config = dict(
    norm='rmsnorm',
    rope_base=19800.0,
    attn_scale=0.125,
    init_std_up=0.0202,
    lr_head=0.00494,
    warmup_steps=200,
    final_lr_fraction=0.0,
    batch_tokens=[32768, 65536, 98304],
    train_tokens=504100000,
    dataset='wikipedia_en',
)
Each number is 128 + 32 x the weight over its row's rms, rounded and kept within 0 to 255. Layers, rows and columns count from 0. Numbers have three digits each. The size before them is the row's rms in percent of the matrix's.

# layer 6 MLP up, 1344x768, rms 0.0628, rows 99-235, columns 64-95
088:156125153147186126210129200103109110191085165148096178166102058129159101108161129149093119107096
102:127137085186144147114134100116139135144144162062124067105126093168073158142074113160057126076095
104:105097054128164129116052066124137097152165107160124168161190102120120089105120117108062167139149
068:064141122088131146099118113138109130207112091139139145116136133122103106102116160100133155139152
097:154128125101191157186141113146145103117138123186077100117108090156134114064156100160147098110122
096:064131079059170139102114096155157108175185123124206155137178133147069093157123132163148137135160
102:152119104146105118070178157151156104101152153187138076141118097132138113081194077133117151140153
101:143094127079134137171128122128132133124145151080132114116152106101093095170156134168114083158163
099:098115134109152179136125097069113188084139075145167174128150141145189126134173072104148103151106
102:153104105129093096161129101108157122152120203159099089139126114113152128079129117101099133114132
108:164044073109115173175115131150164193198139143148137140102086127158128199108131126150105147136125
111:145172093131096115215143116127137153198135141112141159095183128118185133164131085028084152109137
090:079122159029164158110148103115116136139077141191138145162090164164175149178127094103092167105141
104:149134198077158130099142171061151158130090141109122107102152155167079135123162108116053098087119
096:107177154115131098083136102154088151200152116090164166149182118151085183072195165132081165113110
110:106110080164150141099086098059121170097154148043156175074132068120115156114099130144122154118126
097:111129143173128107101128113160178094065139177126173153093097133158079182174160160100163142136164
101:163097111204160131152113119146105157135146108161151146148103122104193108072138108120174125099157
075:118125097122088161158152183153183116104074048174187139123071133141138084081133175103103099148099
103:147061110177182120103119122161141153140088113113106144112180119103117095122179166145114110129070
098:117092153131128110121143114108161149078170104138064144115138159135160154097128067100174100154144
093:140127133164150135109152093100150135060188156097106098144122141123170154094101091113124155107119
110:165108113174154084144187146105096147112174131093127108105108070117108125089166101111112100091116
076:116162094141080172109137145162112098145132118161092135089110175186058082203175119120095120113069
101:099194160104125163140162142145139138193151115154046154126098087107106160165116146136155103128131
131:153121150120123127077119092153095094147148130097121119157163131145142113145167155128112160093111
097:123193144138138125110137157134117064128194133167100112096108091126134135133128130091112097132200
097:117088115131142094117144136134172147093126146131135127047117161188131132124166118145112075096082
104:084096044127089138113139056105118064130124136127031192163139143104110114095122153080081129175155
096:146159147115102163175162131136130101152092157107096150201111091132120083081110107091136123149103
096:108122103095168109116109133074094065085184124142135069134119163175067134165083127099074110173170
104:132084125105113100112120136106101132124069121061080136150143171158104144087153141125141122138122
115:121106179109091070145147073146150128167101146086113064151160146118174135097096117132178123112163
105:120155072141194115159087167154136206129116104226171101070074064149156158130122148033125168144136
104:191117116137146160186134088085119126123173064219097102197113078097156110102094143132149100120131
102:132169097111155150066107098151190179113179124095081123098192126083134145126142122119160179122095
100:148165110109108168197134085098139106112093149103175081135107096127158118135147111097177143115073
092:134163138116115121113090195140123115095196112089113072143151195137111164148144152164165134152107
119:126180161113081120129114137139149202098113095104130130139094082127156156125111177161140117125168
106:154144104134169128145163127138106179184124104136122110101110203147086171113027184111178128137148
093:154079108208120122135137102145162123142142129133131122164136137141091117140132182129100067092116
101:105134141154116143145117175078116124086147156156183122143114131133118140101172147162150126115108
095:149119122087068110154036146136125114119141223125104084146140126106097110129066147136057113104180
104:106208143130184086106055096117133158136133050140113087127166079088129150130074150128111094045184
101:135140143133110079131164106130143110140132129123112060087085111134125125143104075135168115186132
097:160195114108171116147141107166072148171142120086163135081118103108132140156192162121144163122141
105:153111164120124135132159180142131081109183131087111122181146151148134096160125137175099079129138
098:152137164126137159091103098138143163084126156195129107138104125157140085130147172098128083162130
101:124163124144163096121097116121143147103152056153141168137133147120102109102103089132086079155195
097:140087142082158130107158141181118052156115083123161150135177115178158132123141101137150107123102
097:146132151130106095060090098125182102133159111135118089107063146141165173148112083138045167079104
103:155104119132141075125159093163081088109131092087149162130193094140090172117117056150113140185096
094:104149081103145103117099155144127029190152146108135119063143123104080157040109171160114115141133
099:131019174100179108141125113161120149121123145130105134145129124248161127138122092164101112082168
103:106113054158121110088104127114145107121163150135110136121158152061073116090110128143146140089165
088:128100077107121161152079160126085164196137130082145097124097086111100122135122089113143090129063
044:152141092119108154094135156140136113125137122115078150125097121084131153050075117090110147121107
104:095110196100160133164093143116106127167153139119141116081126098123110157082112121158076068136133
106:136153098151163148152124137089153148114169085164090110151161184133149156115119083101041108161099
104:140154114140119106141166102114141133115138119134129135090137134070077101136063135120115088133170
105:059120084130118153153122162049153102160121146177160175146097113099115168200124154129128090154118
036:143192108146125084131159163148104116180132134171104092083139176093080135134182118164107158186129
096:101130105116077143172088147126135137199103141140114096142101174193135141131152137139140175118134
100:161146108132129140145192147120092138203167194117104186163134149167092140148091179134191192051154
092:174118150121192135108155094206145179191169130144185155087132081115125092151144145164185146109126
099:119148132126102146179138146123119177120123166157112167121163097153112221099099119196136090110178
103:089163138095110137145154149177122117140117163109131099181089077157136158177114061110125185144131
101:113122120129089110180159048163165181171094116055187124145073105154116113156133147124157112119175
095:174085131111162121080105082191122140129111110149164097158064144089143122085161134111150095180150
098:050123148102115133158132163176065134129155174156150141149119080153125108118154073179174129179078
102:153102135111090099122141145089144108080084153090071154096098157084095094136095104135135126104177
099:162171171097114186133085098143113163142159114112158143147159135118125074155176133096151150133089
096:064076141169132102149144159161142170127166127173119160155143147089196109087152115093094116098132
112:091156099158102114120197097179068125174141083156107169132121140108124105163152175110148094118119
102:147184134170109182161145175122132180111123100178116166139167130193101103085094113140106142180188
108:058130143056143150120166154162095071096105124147077103107074144127117135129163138140115097149115
100:134193087126125158154140161179097136139099113151152114091141167182132147116057064129088127053162
102:127133049192148177112152159134109150129093154126149135084147156128108145135062130156131172127106
105:134076167120116103110120159084141117109117192125127129154122127100132157152086134135081174112118
104:109121109160138048107167131181160090129194119091131111106124137097140142130159158118074105161161
100:172154177077153138113114128084096114098071082167210154104071094115133125092123120080109095118112
103:126109153100096130116140098104179088091124115123108158104154090144142063140141137142139177112155
100:098091100096110126096130119138070092111149068144113109099125126160112039255102198185116101115134
104:106117121151150100147152087090110104135153150185085148138207098061123071055148157102143144160076
099:091154167177174158133127132082140133139149119107094114072136112138125090101097113077165155116125
100:113174118154122100131082103140138155142100086123103130100121128135133071129103148218092059148101
105:137087077143147150153183137115109111075138163092138065152100137134101167111122168143110096113107
102:150114149114107112168147066089092110067080191148139095120090060126046108099153138148112161115103
094:129115181159201117113095145128101194144096146106139136150164147117130074218140144178129107117146
107:127132097115108127172145138125158091162158143189132112146186116077130115145153188099183177141192
101:135115190163146089150160078176108175139164129105110161150147146109092101127134136158132084119174
102:134123140098126095116123131179128131119106163084225115130108082119098104203101157183191114121187
057:097124168125101138041214168112100119150137098185129121175147142146152087120131150149106111163109
113:139066085132112206179144150147133140162100118147134184132152137169151155131153092124160098177112
106:123125115103105124044124085153137118145110089123098090128109146107189108142126155096133169212129
105:120130151131180101076131128117119098141121106127107103079107094118153139126089122114125137161074
095:123171180117148154168135104157159134178149094094091092132162147153166223081136116138108088153118
080:119160118104117139164039072138125103142103153104126140115116066159108087156133186087133162068161
106:076140119188169163146151203149121091118180149091110095117183157154132096127160135047107107107171
107:104120082147098130118121136100102173139126118101162184153157079099071167110093118162152141099093
111:167084139114139155148121195115096137168085159120147137082096135167142186196139149114104114114136
097:144116117090113144107145137111141165169168149130156099118087162132189131178109057109084162127154
094:085159107168147132123184133080162107162120182157198139127159122148093152075135102106133133106088
105:101141105150140119096133180128147127118161071125109110137124081134159123099082149078162193143146
091:154104123153199124115089134089126171132091123164098114109157126099137178093130187129144114152078
100:106114112127157091113116141092150150111152154154186117075136167093129154146127132174107075113068
095:118170183133120137139122125144070087109117142144140135120162118140161135098127124077154164162109
083:112080103127190108126054087114111126099103099107170165076154146083127198084129153090178142152106
090:175119147133110085127128124091109139119130107091108149102149143129147141082123157063110064091129
104:119075103131131138140125130127164081137110165182092112156155146212108103105164072103123089104104
089:143105128200049176180098060161186100104176147122125096144114135097068128112119042208153167157147
101:117083135137111117106157082135147148136090096192127176149165147155130107134118092150122128156101
106:142120117098100188109147159094043144151144141107091105109152090127134144060155119139110111050134
100:123126135134125128148125145118059106128115113121134141173128085077142106117098111108076176190174
099:095174135129162108036141129111085116123083067090138160107051089161173117104122107108102133132064
096:095111141122111104095132078127117110107095095106102102155109159150127132115114135108101204118170
092:185114077113120120065130104136071134151190164111133066135077076119164113104136078104117113123077
109:127089150135100099101080135118076125080167173127145143107040086151135119138131142149138105106164
100:132143142101073155150164106119113176164124131094075092154115104121115142139104094178189116089141
107:089128097162148099182116107155188156173136181141109114100084191130100119087132144141067160129176
100:074140135206139118147124153098119156165087166083136097087137115057078074161154090130065091076161
095:088115200154216090142133083133122173107162156159129127093179164060064152127078128172116094150162
100:108179079108131160100171167141065117146166119155144174106075181106080146125080133153099125118139
090:109150147148162050116111111097112128140095162084123126138134104091162116135117128141102056119165
095:180141134133151071203089170171144108125138146109164133077142155154060109137127098176137138114163
111:102146162167128162183133131135086146120124130163100130160120111149094166071092090190119163099151
099:145181143160101070131156168149144149147140145102080083096192095012145119116188151135109085152149
100:113147121151113173107069171197128069143144179130165115145150115173126134131144122138096086096108
107:141091124077175124072119094141166136128136112141089155108141148128094160115130106142135108160129
103:116186156039123156163139127163126110144118119084088069149115063127118126198126099135097130164130
104:103121173143151125107126167133140169106154141095118106115124149077147106107156141166095135125125
109:177119122066101170170117207121108199136092107138101174113115148155163133144128119161132124109164
100:152115129125092124121134127178106120120148124107187130198084087054070125165148117127113128182167
093:164116193194138134117119166113105158160109129103110146118120103197115114066090138132098162152115
108:169165099163109117086107110166066136144129150127100158130165192119133123149129158137144097115056
104:091214145105154124138144127110125124083095135082096106093159111167134168056087109143138165123146
099:102142119177149183194111136193117121112181123178119090171113147088109169112161138136155131105124
# layer 6 MLP down (transposed), 1344x768, rms 0.0461, rows 99-235, columns 64-95
088:168075183147137156098143135122111115163140124139131155058155137189110125148140103197195071147154
105:115084147143153130175126138139085060155089142092164167121111132119113124107169129091186132116124
100:119164158089184157144151098140115112111082199148082184163093085083134191100168107164182181119081
070:074155184135124103113120104189133134144059154205154126144118115125128112139084129154128146137158
098:072196068176115142100166136082176152149114100138207069135137122126170087160102146191113173104135
096:157113100069146157138185111136089111127104209098066144105131130141130125075110085163120100110089
103:185118058094083120163120111032115138154088106103139195113116114109182177153198136106135136085111
098:070159138087096180133123066125127147153150137144126090069149130157102102131130133103132195121122
096:160170133124085087149109086163157093157113121101122105124136104121122174125157177158124185142111
101:091155186143089116111087120081089154164096104123077180130112082067134155136135125134151171136138
107:103145077135160084108175127176142140136101135180115095122157139124146100136158102109104110082176
111:043073182102115096145178096154159158090160103193162110103146114091146182178114065166124116149096
091:089101129137101090118111136129133140105137105119108118084174090117190077130078177126136112093108
099:142122164055118135088140154113110124159121130163118184218106127162136151128146113118149093186156
096:129152082113101119118090066131133089150115129117151148089089088095179107134103125152133104133082
104:092109135129201114149158163172125103004116136084089102140225135120144210150179110136174128130153
102:125175155140121108146172099103127102145168072117131117172122077147126212112128188121095120122078
102:111067152145104112136122126133119099160171165175122167109123165115099093171116112176104151119123
077:196131115148137189150122157065115138139102140183093162111170147117169123121061167184139099161056
100:133150143088181187164099105142163121123081108153056116177105112095142154180102087104106139084167
098:159112141116105135099128115172163138127185082096096121113207142191184068130139091131099082132129
092:113117129142189166121095110138106182147105103135189134145114167131165133154152114172186146127154
107:121159095116132114091117181108159111097134144075122138143149086091061136115147081144076109147155
076:167076114142162137192086078154146098146085189159126080139134112087196171104094148135157141197115
096:113128115140151182154132073141153046131173077145117095096100085156124182144086125062122125128150
109:116166130148103095150129088133178135138156097193151147154096097091105077174158120148134083157142
101:089121105096136114194162109157200101085121136122085131077153129096113117148124147135163116161085
105:081112112112121132124119105157139190175142129143104118128132128140104172131183155154154158088130
103:170139156185165161135119162173163151110125131155155143111101093138129089147117129155138132162154
094:109114099161166068134191170101124134104123151126144101122133056137105064151158077082122167096135
100:161075109122118169109135127110147131120122159174184147105088109107126126081186102148108154124109
106:157120135100122118055089165064138163174138140112151176138165123117138087119180120137127132161109
106:101159142173142112115112138169087125203157172157158163072132095097221128121103128100120150159146
100:089126099173135091077155177089082145116153189074123063126077082122161049076134155098093141095125
104:086105093096103113154071132121126067115145146072101148096137158107173158131143151151131047154164
097:091134140091151122093110111128179118121115070119138114071136124101107113146124073108158097158150
103:132104094138109130112129124184107180101160127151075125139126116153094113151146149110141159131171
091:098145139114136140121077137141105164128117118111183115093131109084126114162051156136143144126147
115:164119153086070136132134116113101124161136117096120145133105155116127133067097119097119165174142
102:157088172089151134125110108168114110124132133110076102147081193114169105140121102161139148086124
098:189145110068116137118124089108128105146126104132162097116111053194173148115106098132142136120050
094:150110140145109104141096183101079128125125085120103077156156106143184110141128127142072137104159
091:131149173137099210093083124191122139153156126180088153143100108108074089153145088170151137115122
097:092119132089097176131093158158139103125121128161140149136096180130124153129127201179092084128057
100:140153148108110127111184113083151156219185149122150181123093172097149068126228110161125161051132
098:138119163136141093158147075200139138104162129148120185131138140121153126157118163085116117154146
098:111189131064133067117080150177103101156077191134109100085173136130136141088113162120093172063108
105:142099041149121103150170131151186149121154083143146126163158176114106188135121077182100118158083
110:142139129128162149153086085112148123144122079167115124143124101147136138117132125152090098151170
101:149071145070112115106157134144109082120138135153158150121191061144173082090130095089125101132140
100:197127139171101125076205170103127115117113122160138102151148144165114126116075127119124160111130
102:091181105110120173157125176133063078134180134078170073122129036086108103145081149206096132102120
102:150143163178114090127111145155152129099107113147199101195111126169188137116189121149105128114096
111:089177154096162124146152100133109094080177190135154146182204116184109109115096065149088063120142
107:113104097105137092160145158172170160128102146162145066097107113169173083132098180184112145118138
092:094101076133165175189156166152184123090124125139075107150136205119074114120109168131150119145178
046:153114177125110186118151090111133128125078102137094144144133143153146128151208163061059133126111
104:120113122111180125165131088146123120109129119093145163112104122150143126115117179146099154063129
106:142159125106142114138130137183099126186114123062100082135149143144109121103080167130164152095151
106:074118111107134114137081175133108108140138138091135154184144115169135154169203101153146173064155
103:095147148139169106184157162148188188142097040145086117130135190089145167114157138135163114096114
038:110181133125019108118135125155087115158111103138188134119109098151050100170204123142095125131147
092:164104126126092107138149134148117131063126129072149133118187094120119118134167103101123153144113
096:142082161130108091172144176118098152075161113100157159112124100129133171115201087096131091136117
093:124132225147128149156100111140124051085119074087075111093075126176170145099148118144089080155182
099:129096122097125096139111171127101140094144134139166130127124222131115169144076121143163130132107
109:143182130108135174095133097145123179122145123123108171089149160105134132102084122188102107159068
101:140132067140091160166157181101189102111093110106165145156051128109194134171166159146100130143120
099:084105176150087120115099138147109127072090082115140163198110184134132138137144125135201139089077
102:117090127140072136108123152140101123137071120116103125098142124052178178195106129137091099104126
093:147147142118133112102123134087129138127158143137126109162097119169082151166086160076129167161116
102:113122178134118128096135105066111118130085109153126160136084170152099134095136123141151104120099
103:120142148087130153106124154162138090196135140158154141188106144070086220095140065124109121119102
117:146110195144090063121141132145129137129161077072091145161153141092135094146085130091144160114122
097:179072121113143078163082133162099195085111101109131128136208159119167097128121137113134171121103
104:183164143096180134176119144160066144046160107138104152134124133144134109095159161051112083155114
099:093123109075136133144103098091149138129103129156143159106129111066127135177116116110085163161107
104:143134137122162134132120132102118140118186123119129122123107124162155074141127118136116119084136
101:107140116156095130120096140112139112056085147159131158125190102113120149142115112170122115168162
110:189157146062097064153131144110099126140099143146089162127147123085109159103189135109142125163202
099:155128158194072116133132129141138132059136126143162122152151052102139133174128104164125120053082
104:161103115107183140105133114111155165131126146194141092141157141128125140138142104048115113146128
101:145148104132146123104163136170098062147149173122142132227071180145114177159164130091137159151138
120:131087108114143165094152088162140157158085203150112155160085141122088084074086095103103075128153
095:137161166144112159099114098123105196109088110133195103168097072148154151156123162117131098170157
095:142102121169141097139088101082116099101136142119126127119094070144103145131112158105122146186105
105:102129133154160060116126106100116070108067041094090085190122077148099103144131062108148161071142
100:153101144102091099181161165109137063095095148137152132102121115174179129108121064144097115125108
090:127140142149118138132088124104169140153122158086148130136095067109119133101101128153129045099108
109:179162127149110146136191084144137116075073085134154096088145098159116100161121127093143111114090
101:128136145126143117154094153103112098058108143110097151106113121130102145160125143125089166113101
103:099087103046137103202192170139137109075100126098104194129115182122066165137156121143186108119099
057:109149075113092121050104167125113066117108185143110126128120101095155106101124164142139139158107
105:121142124118140118126119065151055109129163216168150172140137155096124145176196169090111080099136
104:142145147146155130131152121158189148122143157099114088145113081171189076163093165098116194096181
099:139116102147089124129128100152131153104121201137128165177133146104119103064155123101131169126163
095:146157010137185148132166159083156129147148086160165134100103147114150141176120116158141126133146
086:070161054095120126157143163083146165110083086133114177131122148118122116159176121117088117100178
106:146161141097085139165071126129150185112148101144138151140100103117144116175149063135172164166098
103:150126135159156153083139109154142111103178093189104109118137126110139113076112155146075112114171
112:127143170164127148088116123117099127104139144125137190174126127129207123178137084111112133192143
094:119166102168144122176143156106123110146130121117150137179138042129119142095163167078117155141100
102:131072099189156033138173142156129068139120167100083125154083098107121064063133121077138130122153
104:081110088157116094115124110159144137105145140106111117092100143144132125104105108176129070182096
090:100165137104140183102136128119145138153149141134076134116150166115119109156144095095125167161110
105:105105160120139119160151144165104145184177180149132148154178102134119107136136148101117125068132
097:116124085156116099140166172153131170060154183167159111105125171161122107096128148081090105149144
081:145133136174134187179132153115076066145100144090119168189133162174143107147108161142120127100105
094:063112053081133141133159094168089061125073117172118124086140158178137172134133103170135147146139
101:234088033060132102120130118136116137092145123108106194127140152145107118142200184138200116085112
091:143130108129077130169130166112139132132106119142109147140148113152129153096166144074130136140089
097:077225090118226127164122138160132140146113198116094139179119077121116136135093152149147113113116
108:137165143099148105114173126133126133118125115165164138160164141077191119136101164158139116159103
097:113148070108098136132101113140123096126175141152126108153140136175096144147105170151160198169150
100:140110089128098118097083130102160128106115099146145141088094088125123112094088189147105144120054
095:195160110153159105133146122100153125178090086152048156099160081070113122109164087179152164174102
093:128117177179136199133158146167133088138121137150118109121138167090131067088159142105150058129119
108:113091120135127162116168146154155164086140069166120140156100142173154095162114101079141139093168
102:157102108088163134144139117101132157089147115054122171100150070111111107171096060117126157112129
105:155147102173126148114136133142105164091067132124080143152114100153150128172137173121112061148105
101:171129156117137102119087188165113106149138118166179123108114163159088124084120185105148166095092
100:114095136097112174139074133117145114122112134120136123164103103123110101119133157101125147114120
102:120053158079108215153081176098122157175101164101142093121067077065144049112130126148173149213133
089:087079133147144130116122118094149108125135131146114153152149160132102104083109142144135147174139
099:085157087094109119109163143140141201159145086137137142144108103125132168094151099089161144130133
099:095140100173146147179184133154126200050115143125123125115087119095209097131162085139105128149141
107:058083143132115166119071143089104142153175156090137143137113162119090080089082167193121132091074
099:147123119123108117203133115140132118130130116121167184071084099140145128113106118137112107134119
101:127114148126195122178128156174150104134168118097113123130130137081094150150118076148147118111138
095:135134087160181122120081101117110145105104163132125184141109164079155131124145106124068133103077
102:189065121121151133181161074172122123129059164096107161129170127118087144109141060110117136126103
103:105098119164092122109125134150160133125175178154088127084132141101123114117050119104108185137079
099:221141154108109100194113104166134117119126158132082180122114093140105086134155094132101108173080
089:067108095099194131074127063157210096124152127135087111150113104118069104144111165160137106133094
108:113132114145124117174129149110122131132152196183127174133198138128143158153135150083112126202117
102:150147128138104160122100146094108134168137131148125064167097099165132098173136149168140172173180
099:129088098093131139166165093119087176165151063089190167120130175135191049106118117119119130148139
# layer 6 MLP gate, 1344x768, rms 0.0597, rows 100-236, columns 64-95
103:123082057203139108136149125118154151159133161065099084145131089128089195142157070112137140119077
100:112151179128076116131157183102132147088163162164122124088156177186151163149164110124113149130150
066:100112122161120071099136138154181146114127196210110104087160091137106191095091146142089169117128
100:155139136160070117133182116118135152141099166134019184118136153134113157100148138097092071171121
097:158127084157148179129114144150116090100159116140068190101146140138095106110154119089174134121092
104:144138169136142128116069139118148175175104155158133118095213150146074149124094182169086101175175
100:134117101109098127179119173109152111053119118070147142168136141119145143174178130190178061062167
101:144143114127080118116146137144099147100066237103089084162079131035102080110119116155116170102144
105:153175092108150112130156092115113099096128121110126115136140134188100155214192096093140143164142
109:148099103099139171168061110095175153103122100119101094153113123142115168081145136108069105114103
106:142114084078149156106104168108126160116132153157095161186104193123029119102133194137144127120123
093:169145155090160177140125105131238129097093093151167147147059126155100129065162136149165123107130
105:121144134153120148126099091127143114100147169072067109167112135108181171120105092126149154173148
097:131124177089070144112146131125122098136108145175131159116129189113109135149097117123223134106154
104:123183141094167105136078103080103070130128091095158132120152084142105179154199066111076110162115
100:119106162098143097095071175159122123138131132135119163175160180089167076101105134134096147147131
102:096227135123118151102055166105121152152147128194126155045155139109129147172185137133106112167101
072:141140124116116100136203126061128141089158161116093135162133138156142166148124114173198169103128
101:052134158125076111130098112076103138125121131139094163091115127077110120145128135163140107123122
099:120107095051101134111165114091061104116081126136129092176170111107126146153120190156180157125103
088:078108079141145106136142147116078116120097098151157106129106124104128093157136113193162149097127
101:110149105172172131109133152124113089153140123131129096131101109076100147139175182130116147109176
076:154075137153148139093103108101094152122122119122179164108167145138114187170057137111078147123086
101:126135165134131130148115100118102136159137166169114103137064108129091156078130132216072099167106
127:159108129143129108135071155131151059174102165080091172098172213161131153102092143103136122097084
098:187116126071148158131119123095164144138156138152155125154138105089174156149128152151146121114079
104:160128106156118101150159115123192160138139166128127077059073163196119109125157115195123093135070
108:143101107123103114133181109138175116155141129168130126102093129112092061065141128082123145114128
103:098171137142139106132153127148135121108127081121140140183089134138180148169160169158121139159159
103:108184136087155117168121112122152134149084181183136088121085167169096190115127127103094012121090
106:095138143140126112117122150129073135141084092121069111092123111136119163137164101184187147135119
106:101080128119114146114111107149161126139106111038112152114085173119151098143112161171123129147115
102:105121169134124206162148114115122118108163120097103123182138120119135170147152103143156086166164
104:142120061113131147121130113127177122094156120132088191155213184094176107087091162135106167098145
099:120134129135141166111156107114117128106100171168120083089162192118138137133171139145145145170081
105:116171135114116106168134122127134189113113096232060151152078149093128137183154181123192093136129
091:079172144163145148125109139167084102175128138136079117155086083139157074110114136082143113112076
113:115147121140094143134124148118117154146119145185102146159124085090125157122162158091121145093183
106:135136176111185110103150131147159196142161110159131120141144146019128139147142036101127098143141
090:116113173164186123148101124082084115147148145123180159079113112081139089155145071131130175116129
100:152043150121094136130183172122084114112182163128155170089149144129118099020167094138113101105185
100:109135117158131061102102128133139156147123144114140161174065152148153116103118122109120151128145
098:100121139135155180106154146143119099144124130119104157161244092109132162142124140131132196156097
099:090128121111162121156090126120110123052108088141170109161082162178106086199124098107159141145175
102:137158198125147133078095103064109092120147039078137181195138182121150095147162148172170164094097
102:168158093105125105116084105135139100177146146124135199180121160117133090141106099112117117123127
104:076122128123187095099157155115102044113135128118115070110110090199106091117134126117101125170102
109:074161081087132157082140156112168133105181085149125158148100153127096139099103106099117081129167
097:140101113140155122069172081118064091057132116160128122143206124185152122183157163108094129145093
103:088112162104133122103173097132131189145131140070100142094149159117152123118124152139168160165166
102:133053153092101081159126156112140064089172113134124101155145135156108145159119067178085168118124
100:110105133104126108159128188096162057148136146106156134161139118173120142119122147154141154129093
106:114068207158211107111117169130149174129129184136138087116130186156185069132143102106098104158105
108:117141097152161137166190153110113090146113083117176156174096123115117133141131157104149089102099
088:173138139109149084073131162146171104113163144118171147183159151155146118116082128076061153121173
043:097104147104168148164149106107153120108095131105130134088123148151117127169163147137172113146124
100:130150102136139082104147151087134166141160167126137121136095095097167112142116135071148198109086
104:128121155115112163101135105187157098150134115058142114101063169144111086101155141105089147096070
101:113133106173150173167127163152091153101102151155117171157094157077144127131118081096086126076112
104:149130112145141140074126143166182104084130151150171136104110074062127129129152195139134083160101
034:132149151091154113138124166181172138136129133157098116098189156145146103143135138119112116140079
094:052136095113152133100125101183114101098165090141143148142104139164094144112136112124141080168128
101:090206111117098143114147124144094112157123135162171126091158114116134135169080113166104145192096
095:128127131103140110100094125151071149141089107148123147135126146155117058139141090086157096162112
100:126138099131109160078125168125139162118159150105122084141077129152101113092166125203128074134086
100:113141160076093116135139135146097180135128116139123167163093080135078156184072060058138191157154
108:101142123132190147046124175141135108092196155097132157129106149099135105081157103131156145147117
099:140117136103136129069178102158125167144102158126174137121120198070128103139141119119143102161146
104:128117129138054105160087160148116155105096109133102182084140058108132108161162121101184148092108
097:061119081124101110170106068121196104130125164107113077167121133163084154107147080123140119161113
103:103144105125083178160128132111147139172097128133126108167123127161113112187141129089185111085087
101:073102155090143130133136156159103109128057118137171132171112105136086146118183147072126153128141
104:140108197109178117177109103098147104122107129108161116105060198074123103162130118115129110125120
104:126155079135092138089129097189140109162138143161136075125167128041166137158134115152134089120121
102:123131117175192081154166058128111152142189153179101112114072139152127117111163062124133171105093
097:138111153160125101125114144209161114085166181145184142061075170136156140152131116131138163128145
102:100087144060121072124148109156100153134155164141208074133112118149154103112155107110182162110132
102:128087160103139149100121151126126158090100099110124143156083137123116107206133117124055166093110
108:140120154131089152126096107122186086093148156140123127127169165211104107161142152104098127113116
105:102126107167100118142059147127142122153164063105142047133090137081108097149184043130132189116159
108:126116142065108144039192095143119123135120148152075144180112134118174097152098116162111126122157
101:120168169123180181149134144159156146171066114112123134171150105154161096101143103099191178156089
110:153150146170117099167139104119092119105149074120137148109070137147137091184113086126140100099155
098:109114111087046144115122133123148052144102086130160074111125094126130134137114096112143128136112
099:067127132136180076119083164151154062174132101147183142095143153183087123135082149116035117155104
107:124143157129138127072136074139108122098129167197124110128082193107109102126089126151151107087114
103:134169051156160122123084135097140145107121127181144118162170127138133140136158095166164126121113
089:093115090117086078059143122151104118177147165150062139155068162138083078136117146146181091070092
109:158132117094119164169122156212104155157147146131157146126113120070108146154132112124143140093150
105:144120073093186111086106130108112120124125189138129085109136100125114097162158135068079114077176
102:129158084143187091095112127069135112170137178173111131130110153139128132109149089135123158140143
053:142078155123141164153127155177080146157081126133133119110119106120131204141158124144160091103165
106:111133120198119100128141122145121123110088069159144124121185092119169140151181111089125114141089
107:143107123120166156103103175192137112109155055194090152081138133146095154155148108121166143122151
098:109132124137121179074098111106125153187150084135120103180123116151166113105140157116162184123150
094:094145094100107184069113111120143084115116112207129168127133129143075134121152114094144086140164
083:146146151138137165134151122131149077083081079106137131106063106086060091155110145165180155087165
106:134164122148151119122182115088120152129194108082130116143064097108112119171189084142126066146150
104:099105156134111167112117121120153131163080095110081125195103109116092127080150099110123094161139
108:096105079143081159115102119145114132130125125168094153092058170144128134125164151165160119069165
096:142127062061103149087109143103182077170112131157186147110106083098090149156155092119127162125089
106:116110093137109078119172105144108175128129187171136152147096132110086161109130124130181120109131
103:152164147120126081137121114103162163188132149154094132183132154054154130183138137109088164140120
088:120088154182095108181085126112135152137184153060088136105103129099108115168133073132124098161138
112:140080109108147122148171123078095072184153141134151183150095178122125174132095123174113128049156
094:096155101120158092151113123135174160130159127053143152145179085127154097136107202098172140138107
079:128107150107110166112135112084133108100132107140231153100162141120077124087134084094110102132088
095:128105209125101101140113118162136177135123187127138142186092163108218089194122103079086133149147
098:111099105096161169138103107151148106142090142124113158147131139112160160113123043092123116123084
087:156106140181156199197138132138173116126090137120116074086172126157166154107150176120135195183189
103:099146124100184087140186171145126156142117099131115156094105099160107175096131136102124091147143
106:086128116126086122167075128115163101135105104118133171156095165124093127138031127086138161132097
094:080136149171140108077132108127144132113138210106105144159104153092150081173130118124168114091115
103:179155174096098147102110115094138169156132152135199150214129170116147111170113104108066149140116
101:143161084130067195135113142100108152120152104186145125176179170116141113176129205080096107116147
091:087121204101131121165101062136125110148129114123143114151170188145107146118111151115139172197130
106:145154128123146096181119107137166158150158050127084206116099129130112184133146136144130108151158
106:097183093146123094132078169158143118118128107172127168094110165125131162106119141158139200159139
108:053104121118137103128147117137160168183068166116121127110129127124105114084150088088036124112143
104:147128120131147132119144117077141091144164068189136226130128162135158142124168149074089054160096
101:158131176061136103109125069073199129109102142131145199056177103125127146122140105163151149193111
101:116180136117135142139108154128103146123116142169155089173169175130130177132163064129156074085122
095:142160182131155114157151168124162138112136116113097115115122084079135080090168153121143118144112
093:143123124117086091078125128082111153116121144129158143193101099128149098083050132162083123114126
105:157121140094154100091111170111132083095141123057151087118156131128180121112134113024152141155160
102:180114139111114188170080124096176112112197115154146160180092209221126122201089076129146121091089
101:187097119115106224130098162151154118195123113120093186105093184126129164145167101127125167105084
105:102132137132192125116124110036145129124123131140189120125099106088170120144174070104185176089120
096:110146152121127161155081132132086135161145154126148128141118161135065121055174138099175100064063
104:165115109082094134105169178166124153133114164171118171122125109098145099217116087103179129188115
107:119146163094084118125165195171130098095195135100082131093101068122142068151144058104127122117146
099:163119188132151176129107117128132119141094121161151099098149151143138095090127114106142140139165
092:140123108143121183100162145140142117159156141114096145137106093174108123135132166149106109148122
106:173157159115131106134136210141142086137136098162191182105089125080084130106142119098122126154132
105:106102129161160097175089158151137152128167152147124170053082180172133089145176137143137098105108
095:212102138192144156171119152133171161185154153128117136056179124133123159095151132126126167125123
110:145159117128080119128126181146100152138121054170103161088109124152137139138135126145126128125133